config = dict(
    num_attention_heads=3,
    head_dim=32,
    attn_scale=0.177,
    init_std_down=0.0127,
    beta2=0.99,
    max_grad_norm=1.0,
)
Each number is 128 + 24 x the weight over its row's rms, rounded and kept within 0 to 255. Layers, rows and columns count from 0. Numbers have three digits each. The size before them is the row's rms in percent of the matrix's.

# up: layer 3 MLP up, 512x96, rms 0.238, rows 312-380, columns 0-95
# down: layer 3 MLP down (transposed), 512x96, rms 0.224, rows 312-380, columns 0-95
up312 099:174131108146126112135135092121069139140140124106147150148103137109136122131099127097118149143115114140174103109129115156111150161167149136175149101123137145142188140118109131121160123116115115129140139123116167167140108088090114148114159097136077119058153141162155144114097128112118156109
down312 103:073087193121124156116113139128146128099129145144087092150129151132140128117149113165115083132133098157092142144148096134093152114119137136096135099133098131073113127122122113147094132130147141133125130145149114103131123170162113070153114102147120137195127107111161105150151116119155131130
up313 091:114102134133132139114150166172119173117116085111155090108117092098145159094095145119164113081110120119117136141110132143121136144132157087198151125122154137117131116153130135130094165150120155107118161155130145135083156133161124173129108167116137128127158136134134158130076113129144160097
down313 093:108162144134090129193116150107165142178139126110135168144122179122146134181159162116119148115165105139138132136138132113136179134106119128069111162135098123145119087140126134099128120114126117160107101130127126143118172148117110149075124120131155149131133098164104163132134103142114102100
up314 106:087110153176147127111122136125111096139087100117143154140115106130111173147112119199121093127124125131096122137130128136124127143144095112117138137089154103154137119123165120054135127145125097145153135122102086130099187159149131107108125117102124127099155160116138149174113135147179134131
down314 117:138119141114161150085156113129110108162133151166138164124098125140137195148113160086145164119100124153140124136088179127109117148128145091112095127134139159154164137116164109094132090137110143139161137104121133131075128123180101121113156151161140118146143118116130089151108136116165110127
up315 107:097114154146143126145113121149126124096070111123138154081132117119083138137146121163120144181143139123128107109128103148115143152096101109126155097182116130121122119147120133080160120097143164145064106100107117171158126071103153130152110130144113121145148163107135123146162116162116110121
down315 096:145108101137125070121161124141110123134113193129125091113133150108110129066085128080084106117097127168130169132177157120129104136107144129117111137128136110097143147111143153122163151175102128146146103172138156127125118148154106127118099125119149134075142125142096112099126142122110147121
up316 104:112074117107124149145111083143166089079182116113138135121110117138142164105108115136170127132120161164082120170091124142153137141120158118084155138115126153140130116138129149123153122140115111135153178133125110143150113167094108095119168134138136152129119090120105091171104163111130142138
down316 109:109112143118113142143136090095135112126161124133129142138096103100121130144144110124143123088131143132197091132159086122102151197101161124135122159123108121148150104177110120144123119119083124124154127130150108120128152138147110102167105120135156160119156133066120121149102162145146183146
up317 093:130111109136146132146122108142092100153163129108154153125150136145179126112139114110132124138121132150137114096105135159108133123108080037107148132094141152134127104143105140100164122168127125168105111129135101128134161112110140172116104100131147153142154163139147161144148149162172110177
down317 078:126157127130145109150098088112119146153178145161120139127120090149135180061093141135143109095117131139147156172145116118093135118131109139115092084117105121135109105118150125123154196133095107165139128070092100118105130150098121118128121163128144133104112100158130120125134146157127128148
up318 105:131131148163110066101102132184143134122103118129173118157103103136154122133122100122137158147113151179123127137147111097135110125116164090114089134109127142099109080106163114157134191098142133106160106115150161120144139140137126108169130144122098164154138122119182109139139123111115147146
down318 094:101114142132099135138150120136162146133131152128155169113117194116130141126171124103159144170184128128134120159151099176138115127082113101127130155161159120144146142115108105124133084139142153159113130098148148146118173134144129133111157144113149143128137165139179131111126127151107058110
up319 092:142108120155152139158129155184109148144103122131124106117138136128166126110169106127140124115096124127169082128119142114105139170117113067130182113110160152112125154142130079130128205155149150126132130152149116106106127089126140158131126121119166140104144156109119123126080177110129132135
down319 084:139131137137168111120080108115107122122135141108108134138125105097145123133144102154090089096119110141156134111146115088174171118128120120099132125096112077086096133088127097131141092093112112113095163127127114153084169140092150136129162141154125139115080095103128111143138131103147082100
up320 093:125080145118113112115116096132091125089085118130092143126124099111129134100138156104136065115124135140100129112122138144131145123161115114105150101135132160125120146179153158148152135155130115144107135132112136111132151074132153100123120141109141158167169167122103108099147091197153170105
down320 093:164150105124123146134136159120106123107146175127143124132084160123116096153099161146106170149088126098161153131152125141128095130148128131129126141112089109096142084091109123141082135114148151117113120130120139140106162162117123114150091092120118139154097140165120102113107190106062121119
up321 102:136109156145127133095132109116092200135121098120162154100093113142113110113128094117151114112127132106179120126083134148181136113208159120117105120115132134135131104122130119139151138139131104110102145165123142174145132123097130133118092100146083112131107128120153120127132117115124189088
down321 102:151123087119162088105159129153151099113120123151127109148137154133100112101134157174147090091130150127131132146117127084091142142131109132128127078143104126171107115118116111149141100117136138095155112118147140082131134146138115148104111158070150146133110139116157116165070132122150188163
up322 108:115088146144133133157140087126118145111136149114128124148124086158114174162102153123118113110110141119107150153161148110101126117105074089084134146094107111134139093121213109125145173104129140129124108112155133148124112140142106112079121116103127114150120121129094152116131120143178146079
down322 097:154121097166140108149166141200126141141133154147066159135102137147128134109118101101114117103102136093107116134100145160125158139140102118121165123153120113121164129133136127152139059147130143121118122130118178133165125109138123140127090149131127095174154109102171143122107138155133179125
up323 104:106098150109121183155097137152145128095167137145143141091127150110081133121182115157170154138169150083174127100108119096154156103129126127106154134120109137143130117109065110132115166094132146146118148084096111143131112091128123101109129124120102155127140147146151139151130155124095142131
down323 089:150115147124151126148147129099113131172085126132119123140147131141163116098155151101119143108119134120051152145116148168152159126136122123083144139178119155155152134105156145124134162169127079159140130084114118135120153161184097141136132125166125143112157141169147111109117132170137126102
up324 099:154108161146174116132107144106103117110090147147145102166127141120120112079129164157143121097119162138109130082159140141112088140160142119116133145069140125170103139139157144108089119157131082117129112112116121081126124182130104135129116138086146147138161150123160164156142121152138143098
down324 086:127143091097096121136112113160136113192127136126120126113156148122171148171141106101145135167104125103104106142116078164117181122085104141127138109177118132126116105093111126125097131103132142151127151148168179131154143089126149117133119149149109113136090127118163099126110126179137099128
up325 106:139132158129157171095111137166129146134111115100130089124124104117161139101088148143112138106144100106087159179127155154123127111142095096148132121123093110163158108153097095124144151120128117093149123132083112144115182125149148081133105120129182147136120131151140092143129141105091085126
down325 101:100143123140129102163109140083122113135144143125159146144189113155084101122127135148156117179157124114141168087137130146106148155117132139160118144077130135117137132110155130127119101132132055135093149164155124111153114148155125140113112135164150098111184155139110139116101089146124105109
up326 097:133091115121118109107097140171131099119157131157176076137150120111138171125097116147146143131073118110131121131113127115109123122083167067134108123159142111144170143137172102110111138139117106133134161141127132154161149126143146087159137112120137150129126118147154113094144142108081192130
down326 099:120174139126103165133089108106143153139082120082104145179118132138107116124098148106129104133156128180091104145159113137139108146179084157119124115082124105124074100148100088101146138124123127091135107114171125132140164133104127136136083140127106098117158120124106154115113118119130116112
up327 096:122106123105119130109121128132113106141096156115120127132154129174152127104099112143121121119123182125170159127104141142094118116168168150178091103145122100081130115120159109110170137112133170117120132124123107145065098141137101079172118138145130112114082119140138144123147181138108142092
down327 108:142127161125097116183162103121136115142153127108154100095123131104122133142108160126122126095111157139155107142092158101099113171098090114149113116145122126130175170144153103126142132125161130132110105127137148099139165116107194157091136122112116120126158121186149111108141062127139146125
up328 112:125110148088131125106102147147136120110147084119157171164084119145151132166148141134147118108127103186127156130119138130142122099073105088162104151130132117180084132097154130140168143135119105166093099122107111122144141089097159102158114151168132122144155121107129131112113135155120114106
down328 124:125137110161133127129135119104128076135159110170121156154107168132156153129050144121151113110141174119115109119158135179137123123112136132127135095101125147142185139130130117086110107173160118106125124111115115136120124097162129115109111131116118175140166148117103095092106163096114143092
up329 090:185109121179191119151148146129148163111104130129132138129118086167122113174119127131119134111129129132144114094134118126151137118130100110157090109140120101192134143107160128161158156093150128112176125120109138136102148086106111147087152168157133120140123118116117147101148135148098081137
down329 094:152093118157138121104126110085108126128117132123103113152152135152141077142161098141061118141100149122121112145131150113115172128167137158147118124084125134117153125120150147104091139113085111108110124165119192102136184108158160107144100151114146110149084139133166122139150139117118152129
up330 086:108157089114136169110133142112142092151103097147113136140113133166148169085119133146108125143109153145125165125158147120093109113081153115104145113151097145103121111083123140157104115123144100161114143125083150125107104146098106143183122110172105144104146125102113125107139154121099185098
down330 095:119122190138089102122133120171108143075146177131123127151158129120150095164179105116113132150119131173139117128116113164173143134167110106126124115112143151144143146182154132141090137152146153115115147151140126143117163126144141107094131086106148144168156155090139123137108108146150156121
up331 096:121116145139122105167129140146121100094110096093126150136108108133188092162155176122119122137102094138134177133131087137117130129161122139141104121141099105164108183121113127115155108096124106131092169104145118083131131095139135141163097135133162150159117158098159130144110107142134139178
down331 102:107106099140159168102121119057138140121128127102149109098103106131152108162127102123127138111151139139132109111117156154118107060162108126153142158158145128136131130157169086116086087111128123145113125142164145165143121147137140140130120135091131173071104134105101110119126096130177117124
up332 088:178146111133111124157137112145157126167127120114120079172147087122126110135111132100133148148088100153137119107137066189159105118131135109106157126097105169141141080121120144176165090099117139101114134100110141099137120091136115111112150138110141146110145106109118126107115118144170141104
down332 091:135151117142152157123099130154100133076122118129126143118133136158129126143163143112135107147157169136135140125109157081125134099105152145115101148116156140137092138176133164107099152114144113170169128157128159120109115149164097120088081127160108074158137156141135136161137096129110113187
up333 091:141063143135138126130121182140135112137098105121144110132094096116159125146119097118093112154107130135133111104125184124140126119121128103101106128149120121131128161106144144153164163101143147138129077118116160120130135123170156101130084189147144152139130150097083128158119182129106088135
down333 092:150166151130146121103161153143143112115073118072093119112086139085148156091165106134136128091133145095125120139169128123093085148123122103114119134181122137110126123139117142152096136139122134093087107154127114113121135102174126104142144128122137141113107136143114092165097078124117106175
up334 106:171128181118103161117112119141129119125156137132078150114151102152116114141152119174189140180151127154122143117110129131128112105105139145082111137160143122116106153076096114148099155096119131167141166110132132140157111098084121119139147090129105167120127130143096157125173138146137131136
down334 103:154125172113118105105116106133092114094167169151135153143129075142085148141118131157142116189099143175142139129133156101136110131120169107090130101108152093122129150127123173126127166097106084116126171114102139166133140124120148127134144127137088139134161141142121128087175115134127104137
up335 123:117130133158092107138066130154172141083102100158117126126100059154153113142121096118140156125121163115121144160165126141150117134150097109147123125100149127118131166101146068123160100146122124136127093121136151154113116129183157159121105158133178108119137134128143114127137110159140136105
down335 137:120156151146147120145134100132105126100116129107116135178114097095116127072155171109149111095097146108117113141178126085133126133102102169173115127116111118133116125091149105072139147124118138115145122103145114145117095107127165150133140169080157142135168125167097152122117149092132166126
up336 109:117103076128104132136134145156134123124129097145132129106156116144159144104126134117132150086133139130133128107134123121194125127116123126184095108132165114160075154127127120124151135159088094104132150095059154105139159113117157138155154153109145167136154126137129082161099098141085122132
down336 103:136099087108124121171161108121151139136123131119094121133127131135133173132135149067076127120101118152142156089109133111133148152121136151127159155148085117114112145179102147167180128121106121125119139138125118095179126112146103118133106176152153089139147131114081130136110183152110136138
up337 088:113169134095137119137111134149150143110173144161169140118100130097082094167147139141145129135158113144146150113144137190109093164166128144145124107094130117105099059096135131119134149125150126128128141124132142148157158145117139124110190136123093158135117141138098103116112081130171137126
down337 077:145122106145116120125145119126137161157086115139113129109156151142126107145161092117121085115183154132112142099077124123109137089105126132116163127125122124052129149101110081110143138120144129167130122160171158108140095108131106105097090143128151135105109115130144166079120168117152100146
up338 097:119174143163149112121097119132109086133146064103109098140106077118139152136081100137107125169125176128128118141118120153090138149115113173144170119088079132145148136100138113131132108116138106136129140156132105149148122164162162099113125119130152087130109117166171108118120117154117145143
down338 096:098143115106128124168120121099109158169135171115115102091140181146136092165154097121130138171149118119141140111104097113143169159164124115106097156155127131099134136141081103130114173147159113124085118131114128089100132101116093125115105151164128170140162117124094147126128122125145086116
up339 106:164158163115101126121120113095134132147112134082103143166114118167137110130085107143109132122141145153129131152139119152100130082163175198129122146089117118117160114137126158083155152136115133097094136127131098105128104106134113142132092141099136126109174159134167132064120152131134113128
down339 123:092177109086118116133112124139126165178098137162147101125142152123113156117084129149133116136143137141093103150113135161154121160129090083161137135161112136180075173146123116112131135140116100155158130131126106126151160147112121123103166113118146131130126128142134136109137178123180090094
up340 113:128148118115137138110109120160121126136149129116127173161149118110118101115129139132162147096128112138154140117133125107106168118137063148142105124126122106130107138104179152094143124210098113176120151145145153145157094110144158129146168097147108150123140124117187100119076133133120155155
down340 128:103129114171124140162126143067145133127135145139149124126133105127117184136100119119148160129124155124113148133140084143126147150093141150125103161075129149106139155094144131120133108144181143102096108177135131139124143114133113115034137117099158127143145147131085116167117154114139125124
up341 087:104081138117139145125187106144100136119131158141139134131122137123109119114151136117133132116111109131118111094167094131148116101103139067154136096129101164101111115133149123098166170138153137100116115163161110141155102106161108153132122112129180103146109104117123172148186151131075102141
down341 083:144139067097133118073136159157171135128104142136097123103151133119145171119134148146103110109118151133161130130109138119112108142131088177110109162136151144134114134079160078144137107133127125144160103083169100118110199145141129134130141129115122125111146153097091149138130130144163099128
up342 101:123150162153109159138091180088122158105122147149147131138111123105119137143131058123130165108075156185142142116111120102140138152114141175150082150126124131128128102105101119119148107113165101143132111103148145117144101141093143144162163158140132110155125153128135110139108127143160090094
down342 092:141137070130151134116123118093144129130148115147144107114135156127185100134122131105144142143170112112088149133139148170087094096111079132126140105117070111104099129120141139119134146109096143155123161102129103102137135167137114131143089126141151121121119169148162170121102118164065122149
up343 095:116121121121141127087146136153100127115124138130131111133113082093113143110103090118148127132142125147097158165156134121138142134161135119135145110123120139136072088192133129137161132136100152121060109116106166140129134131092198143119154120096177166103163128154114137112142108137138147088
down343 089:111178128155097127099137158141144156129160143105134144108079171121143128162132120178136113133134118114133131127126162093112113132078141124110111135169117124147146107167155119145117135105144093100100109090093129122147118130103132155137111083135127100148110210131133132074140108152130161124
up344 107:143114171130150091184174121153130143167119077145153162121145110111094099094125132108088139111125145133103128139101139140160083147121169140154106134124146143097109056146104084142104104122122115106124110163106072110123168143138129137100124130113147137137158137130141120117135103151125120134
down344 113:098138092148117164128144111105101154117107165114094125121093128096165135093154182170101096156131127120117104177134095139092149118125130138139137120120157139137127118147133133077154147061122125111156172122129112117119113127078120141136107166141110134123085111142139159114146127175096120128
up345 086:117142113102136106167155171152149128151091092184124109135131150142129163093136142118123106172092147142130145157174129114131091117134107138095140119123108114133155119070133174132160132113158107118170116110121151137130103117144085105114119094154105139090112129135178120093154137149135097111
down345 079:091122102125125137134090033149107129086122160135125085123107125137139132118136145108167097100135126155133136126087118112124144120114099102137100126119129116114099102123111095128093094121157159135164117166125132088107141107098179114120127108118134157129150075074141121141113111135147142144
up346 096:162137117097128123111130103103129127112159149144130155141109092145133145112127120143142128177161116123165086121089115114144140152080099123096121128137134077160145164144106089127088090177112092082123138118094129160120083114092156173122114112142133139142160160152110111115146136157121108124
down346 115:144128152148118131114139066130129133145106172122167102118142138168097172124146118112114124095107135064074148147155149141127153115137074126084118154173167161138129137135138107167115146092143114132124137087118168105123107120121122140143134121127103116138130090165113108142125170141106136108
up347 104:167168117122125104106152148121156129153154121149145119143133113135114126109160130180118120125124113130133156117172135119089103118084137144176138088103129120093102065089157175104168143134154138079116128141098122156159098162158142163111121141104090135117119117102151145125128102110140133148
down347 092:091099137129143158136126166111119129151114103095081144099111140170153119122137134108133158132140117121108131144108130119153134134187115116055119141171130129146130163148100154108069135125130137139120117095128136096107172108108149070146147148115170123135098152140089133150125179121139123129
up348 096:132136125146205175121183129129147119121087107092147187172144140128117118104128119147120134103118139144114157150144138107110141161163102119140141110137151092150121120149098089148165138134128124139099097122124135105105123145116098141168114118088141098084154118114153162131140111123181115137
down348 095:109161147149202131146130100101149113113139134091138129068127127154137140128097128110108145069142124152136116155117097090153145151101137137135150166122103134094147117180111124134128120166120112132114143141123155114131124135110147070080126095104099118115165106155113131150135142101161145162
up349 100:125177151128145110136102172117132095149119119110140134146101150117152141097107159148121118108129103177166132105113117137127152141136152153119091115125160146129154122104133083100106108136131141101137167132112140127129174065169158087112105053146116143135146149143111138122142170161109124117
down349 106:113151133127153138153083111135131163143134163125158143153140143139108124162142132125149123169167118124140088150135087090156119131109164148136142144165114118087147107140150142140125105115160160116177153152107087124152109152071120122137167133101106160119066121162134132108169133110094116140
up350 125:105117105112089145140116154138105137158144085171142090126109105142107126128122138142137168134153098117119142157186164137173127151152173127107121125112159149163130151118128141144111132132112134106153159110133140189115094135119126084131109074084150104084104099137129127114159103117114104112
down350 113:130146154130146137121146137109132082162130097146145140092115102100141146107118142142106120135096200095111130164139153161129174157138152169136160101116136129089113107148161160124099119117156130100098115164126107104098130094110129114133127120141179154108126157109076145148149139177132138115
up351 094:141144168121103123173155109097133158106093180119102160163147157104145118148117119193178142133084091128160101140139150100129105164119116139133150110155137167120157106108121121114134119102123175155085124133121170142085110095145136108121119111093128120136123150135112139147127129125119111088
down351 099:106109106129150119089111103111140142150112077119147142057113104161106117141124173088125118125152157136093118118126101176113141148146118149129101167102137130142093121144108164111113132164101097094147116153141108185175093123161143142119110119142132115152145132146106120123105144123159148168
up352 105:125125150173106084152129085089125139129089099113112186136185135120114107132125136186118123136104113142133113129125151131109107138115137112118126131191135143088110149154077170117119107117084146136114127155131116152141126117130148157132121110153084088101145165097125127131128113169123164126
down352 099:120121110126152127087123138129153146125108143137053103149133094127131138089148158109113101122157106143130124145131109167153135089077164175142178147139101143131143114123107120120134141132135105081150133159085105118144115109153118100122153094127161099094151084168103152135122130150146093129
up353 114:165144134103136139121142143130077089176111123161142096128099109089141133121134121116148141100165179134150085139151131158132166097133179153136126092111155138139133159154098129133066127098126103134129122131136100152123129101133122114146125139135184101126100099103148140136130108173123107170
down353 110:145064117135126094121160190153122138141135126092133137142113165123143097124096099144090094092119173084147161131180136156124136136116154096122131138102146115128098146118133110132134164146135127142159105138132123144152084103152137096123157118109099140128127108091103095161121134157100151166
up354 099:105114102123154150129104135136171161115159087116130114119128113120146098176109095141110110124092110106090174144121112189154154113121135131123164102132134121125082134143128095143153158113120119101149115118142121166165166124160166131105102105131140128052141129138122137129134156124179142139
down354 094:070149148123133118136121104121155139085188137124124115123121138128130123114147154111147073120146144156154111127124101147145150147096146097129164146126150125125116034099083126117155137141185118099114113102136103106140130137116100156126153155100135159082114137100131140134131120096115129107
up355 065:107121156125094100118106138161120107171124119157148092169165135153101127133172119108122123134082130108155097117153106170098105147097107109162126118116088142152115115121088153174125095125126137126141143114069133153139092138141126144128130116124118115130105125109159177146108082174116095106
down355 082:130127071103108159151110134110181076094131118150116137122125141076102124135137148137126119138140174112190108120091109105104116137119152140142144107124137132096125136154160114126139135127143121161146111142131150141156111133121199121106106141076150111172154135116153154152162106146151095117
up356 100:125132140116172157131140105140155122128138127129136159111119188116118155109102130080106154119181100108130111087140159140172121112169088145128137118104159115145157113136149110117150162161117120105146146127106128114124120092138090097137130106141096120101135124171153134181098072120160125096
down356 109:129124181171145094129127062116115142083133130096097139120113143115127106112146135092139108102120127065098111125122121121129165134167138120153135109120103118121138117154134152128133153126109140153140142139053125126145136105166123112143140174126081139148110082119120177103099106147155150123
up357 109:103107149122111124144146120086114154142142121084112154160155167147115113132045109132120112116184134136119127125127115134160128163132158121136138116140107100093062151140152123114133098130119141094145105099097162131117142144175104155119137102113124144159159133181136127141138161127107088126
down357 109:137183115121144146144122123165112131124164141147113140111149118151089132134184115122100156123138121154181164109176086133124113128124153152137098120180095110072164093145101132127117145105155133119123100147092122089142115170103133109127117143129138125149150114139102133120175117141139173150
up358 101:123110140105141170103143157123150101123111153155139125181077143141093121128115131131137092127102137133095131119132141140132113090124118125169120117119185085114128159152112122144081101132109125111080152079127135142134144125152174111155118118126090120096177113161118131108115113162140137188
down358 116:166089124120141137104152120118133116143130080115111102146120079125135114119130113133128120074167137143178116106118107149093108132159146143110185140132056132140142116114158150152161133116098117096181112119120139122089132128132148094111154118148094159085111137098109139132143120094112157114
up359 090:084128142100113131190138140152133115158143106130113093136120086145147151134121122115130132099116098161153119136123126120105073141150131139084150136129128131125173106110136145098117117123148145181177141078143151105139122085107108084092154093148171134091131097127109125149151135096124138098
down359 091:093151133125131141087080131127118111107138116123122117157100109149097145112118101121114103123120118158147180129117132123133139133140151173169117109096090119164128143132148143125082138163148146125155170127108146099127152171121138155146122112152163167130129094151108104132140156106157210164
up360 097:097100138152146161124129159071111101107129082143103141138171154109141150141181113105139154124128152123123124125154159125133123136120073102168168135109177119123134114126107119158115176147114147137137131133127160126158108122146169134143129101130120091159095088131111131147138102161073145101
down360 087:113141135121153120112103144226127169173093128139167106099128059128156142126102133132142106122143123119132137162112157116102123144107111092110145128150084122130131183159113122146119140109124140128144132130146106099093139125119130110135106131097100119112143108152137072134139156135161098145
up361 084:170121141152101151160146157112105130106153122155163136117157120146125147108137102146115135092096113119154099120151093108122078109137088112170138105128107124132168145093142111185137105148165110144130130142100137129130116097141139130120101159140096171151109133079133074152137107091102156102
down361 078:095123127149133123112095126128144127118161142096095180146119140134115147146105169152100173106127104165101137158135095145136115117118121180170138158151089139124127127128152152151085150080097182102126118121097100107143117174097168105120151134106093124124101150163117137140123123135121104104
up362 094:123099071156156140080148169134103053118142100128147147135128114154147155146170120150127152125135105119104136124141108146122123146105080087121070126121154131127119116158155103144136105123119120152130150163117104114135112121137159119178145101120162169148128121120113155127170157116146160149
down362 102:118105136130106150090149135090125054102117127128134145111152140148095165141144097144148138155109088158108106153118075150093141126132102102138083126088120123117118127150159103130095114124093164150125152162129091118162128125128148099156115099141134134139164110176157110102166142106121133130
up363 115:137104153179172130161112122141144145143119136093145129108151117125134152124130155142132150137144128102102158134140117096143106159112151118103101124115129155117137109102116161101101129157113109147128111120100161167164124100112112120128135146043129095144108116130116085078134162185178106131
down363 115:134116134115141159180128114124103117117129096154122131082130113151117094096105137118111128115176149100170118169082147137177130140142109141137114164120152106093174137115125129108122120131152164126126143105100133148118089151148069143127180143122122152142092118145082119118159153083119142142
up364 112:122156168137127158160104165154116129139084134138110128127099093132135137108137108105134172154108162131136069181086091156159142085114126134137102136157142098166121122153140110130128135153120087114129093102119077151095120134120113122154151149104136118144201125137120127137119114105113109132
down364 123:138157100110136137081094120118145126142153147147092128131103109139164111130113111148169107112112159170172103187139123146138111111113142150106128140120164094154142150081113133103133138132150141079088116163090127099112090123104158088128112161118130123140091138104158138167132130085111130144
up365 104:148092121083127152146095126113106112152114116167162162122135138121117181117160163139132188141121102091125106116104122160177101135091144104138101139108136114148117114138124079142122123112105122144129093163084110127119139117092181125127130112146097134153163110160154107127076135137125113144
down365 110:131114097127090119131144150135109112111180168152134116119120132117133182117138142108149149106110100158116101103107157106173143134096130134163136141123132076120157100120113123110121119142138137116193172101113113152099146123123109141135126127064087166151116141162112098132169149122097160145
up366 113:135114143167150099126126167173082127169155099152136126156129104146097181100101101115134167096130119081110107135120119168162145107099137153136114087129153154189110104160140139146133095128118112169115134151143094112154135118140126123160128135145112132124147159165126143123086105140152125123
down366 126:131107090099121116104181164181138148112145102077128139126113094092131133140133127092091109107168140122153104097099137116094126123108118131096155131142154162129078132124096135110132133137141156117106119141071122120113146140126152148147087153163079116126171109124141137094119099123110156101
up367 095:151128086161136131158085164128163103136115102183162111139125124097087086109122105122130147175144149154125109151098117144160137086149134124168130131092112109094122117108136117091089107145131104109118099142125150129158124118087148092112154151147136126078141117127134108130120178142151129161
down367 097:099076129139139141128102109110165122068140158133163159150129138090141167149111124092121114162106111113100158114099131148161119080117136112133151112123116161124088164137142134181141075159162121142105136168130105100156129114094106107142134119156110143140155158105158121129102141136131113151
up368 119:062151109109126165140166133154172137102140092103129107112159138102126135103101123111136140153114095082133109136097130158103149114155111116153147128120098166114114099077141103137154157128127139131149165147086154134136101132133112150157110099148143148120088130136118143151146145144103056113
down368 129:113155131139117123111117122124157134111166140117177183109138188125100135159051145091157085133108152108119092110114106156122132130134136175183127121106125129122149109156147123139146113139139137128123135132095140165160097120143112152160126109108124136113119101161129088121086122128116088099
up369 093:103111166079126183138111113140095111117181142137123122146152114172172105112144090169105136137147142085115169120134111145161121131144148102091116110107129115095162154114119106161107138130127104117137120165113138145120138090153113120119115136151152111092079153176094134142116129149111096133
down369 101:137169142110180150101145108099139124126170087145151102134084098121135168152146128106119157140098101132116122147108130167177126160144152094170102125116165100116164135115158116104120123133158129134139147135150144101113120120134121094128110095134157133139133127128171161096087063122121098134
up370 109:125104131114104183118139116097061164169185086150151093162123114128121170100113105128107119110115118156127123150116157141122150129143125122141145118121144170171090123121083126167134141146123122131139135111113128153097119132144102133115108135087109122113178079125117107138153115138121098173
down370 103:167129099130104121145125134148133125171148156142111154098128134145115138114142140120119120149122159135139129140104177148129142171085112172139136144142166103099145092162110136112075109119114115100118156130069099156086115108121160104095141143144145132086159096136115110105126152167180156121
up371 099:118134127150099137171142125148175131125156188115105120103142090098134165080161147143113138154132138135108129116125161121115098126137078149094168126134110133147141129090126115115151142162103145156110146166119120155122115092139120134130137075116067101113162162133164165136103126155124130150
down371 100:202144136092143117107123141136126120123131160175152148107169119144105121132175145125127149120099105120129141112104102148107138116116126144105131115141110145116135135130115146100156144124103120123128066121098115133106121150129107154124125164134130136103141088086088097125174099152110214096
up372 102:156108123131116161114146075087119167136148141128124133151119114119116106089167116120130126156112142144083140131144151135150119083142081143107096187140134090149136138103137140136174114161123102104121086095144111148122139068101109140137133149148137125103119204117138159135139128105118126125
down372 103:160081127139158110134146135139103131126124144115111138133114138126151094065161144101168170115109099135114146100152138153104138121120159137106129179078145138176146115134128102131114161137105091107101120144115157129156104109164145075162122123113118138144126158150107112146155111125121180086
up373 080:125136154070117104140128180143174111148136125119166166148163182127158108106143151130101116147117157103145122129150144121125099107112087120146117121151102172123156078162122137142176115162103124121110153129133101132167099079112132133108126149118156142073112132151109128150125098143118130133
down373 091:152098122188161125123128123114131161104160129111137119085112105138111089156108113182129145161138166130104120135105134103158137145138157165103141128121118125112082147120185117126083163063136153119125118140119112131115137140145100136164142104142106135158123146116127116111118183164136131084
up374 104:086115126108178142121142172089098133109102113170163090141126168144166133116144150135123150137136137132128171073102119157120134135138103145149150069116154135149144132126108100095095119120090098158131123137145104153140086106153178120149123140135107135109113117096133137116148114151159090105
down374 093:136124130154084118084164129085152131104111159127097147143126122141105109140131132121120096170120090175120093096156129157116150157110119137103152090135120135106146147108119133128160091119151094122095117147136165124168128115141144129076124108114110136128165177097141132165169077126150147100
up375 111:133091137125161117113152116112167122103074147145168132168157148134166140082118131132113128114083096166122123109154146165088128104103114120133129138143151116116148153178118102127124131133110163151161132168157110146162121135117160146154121116111117142118150143060168136103128121115078134142
down375 099:112100100151134099105156142121142119170116150104103110110153116160104141080180097082137119194122106094121131137141104127116117096099089125100110150149101111138139127159105131089162154119141102127098093108133122126136089149122082136091132108104120153118145161115111158174153127127139116115
up376 098:145139089127158155163145147116159091161179124163093166143114165103112147118168116140130097130117173094113103153137127157161121125131129127171167116150117133140117107105115098122133141143163159115106123115097133141101099114096131136137126153147131112126100161089099158162142121174085096117
down376 085:058127171132119145109152158153138141116079115105136138128127137115105143155087135113116126120107192156133128149145119117093158080145093170129075115137130132116125147144108132137149175123103113124151129117183104121086128115098114106107144151143137153138123142126159155127096175102105122133
up377 112:118115116110126126140119137151114151152173127123114130168089151122117151125144175130120128103114099139112111154152105163130085149099146158125165116137156106189133126134092135115140119130154064111129148093108121202133119085120133154119121115136130102148154119141135176135107075120088115130
down377 128:101099120142112088126121133114151075108091127144100171105154086107107098146130157147146142159097140076105109148108106102124148115161111109150116103137110123126103122164134165142104123135093139149108152135116144141077122131160194131158093151102112162123124160126155156141134145109109158131
up378 102:144113100120152165116129142116153134144090125080133106113089145162147131137121137138143115100149141117129108122098181151079168139126126130151155132154107139119101138142143108131140111154143149089167097088072110171151152141156132080106154128165122151136148086072117142137128109160128107132
down378 108:121093165110102115138122129100109155070110117127140062110147112105101138133123096143132098136129099123099134111121118105149131138160127104086124102113112158139110157121146121143112158108093129105145094147156094108129165121095099152162150115129120136166181096133112112130159079186135133121
up379 120:128096127151141136130140146153068147137118115093123130169157136161127134169086158123126153076119067151111090124146151143173118159145117109161111116162177122171120154151132130102140097144096144138123144166106084140141134133109128139139147111096139143100156141118111131114136128155129086098
down379 114:147152129112154134136207107170132134090143075107104154116118110131090128113167121091137122091139065095139106153115130088157131118098128117113134151149150125122153134130131116119150179137156159177139114178111135124120125129137104143165143153135151168147149134124112106103145118122148139135
up380 099:096119094114156116149129167104133169145153117130139143141158141156087074148116096138122142113149127141134136109118149136119174148135177146126097117147104114138124140139181116158074124170160094109108104112116166143116170105101159124130119140146119126120140178133107164100099134121169106155
down380 104:100145141110142131086147115144110093101110116114102142130122106170134133149155110168118137162064133150121143142129079131140153103158129137101116133111142108122167091163115087172147174132137126099159151097161131119152140177106107095155120138144122103162105110115121114178123146092115134128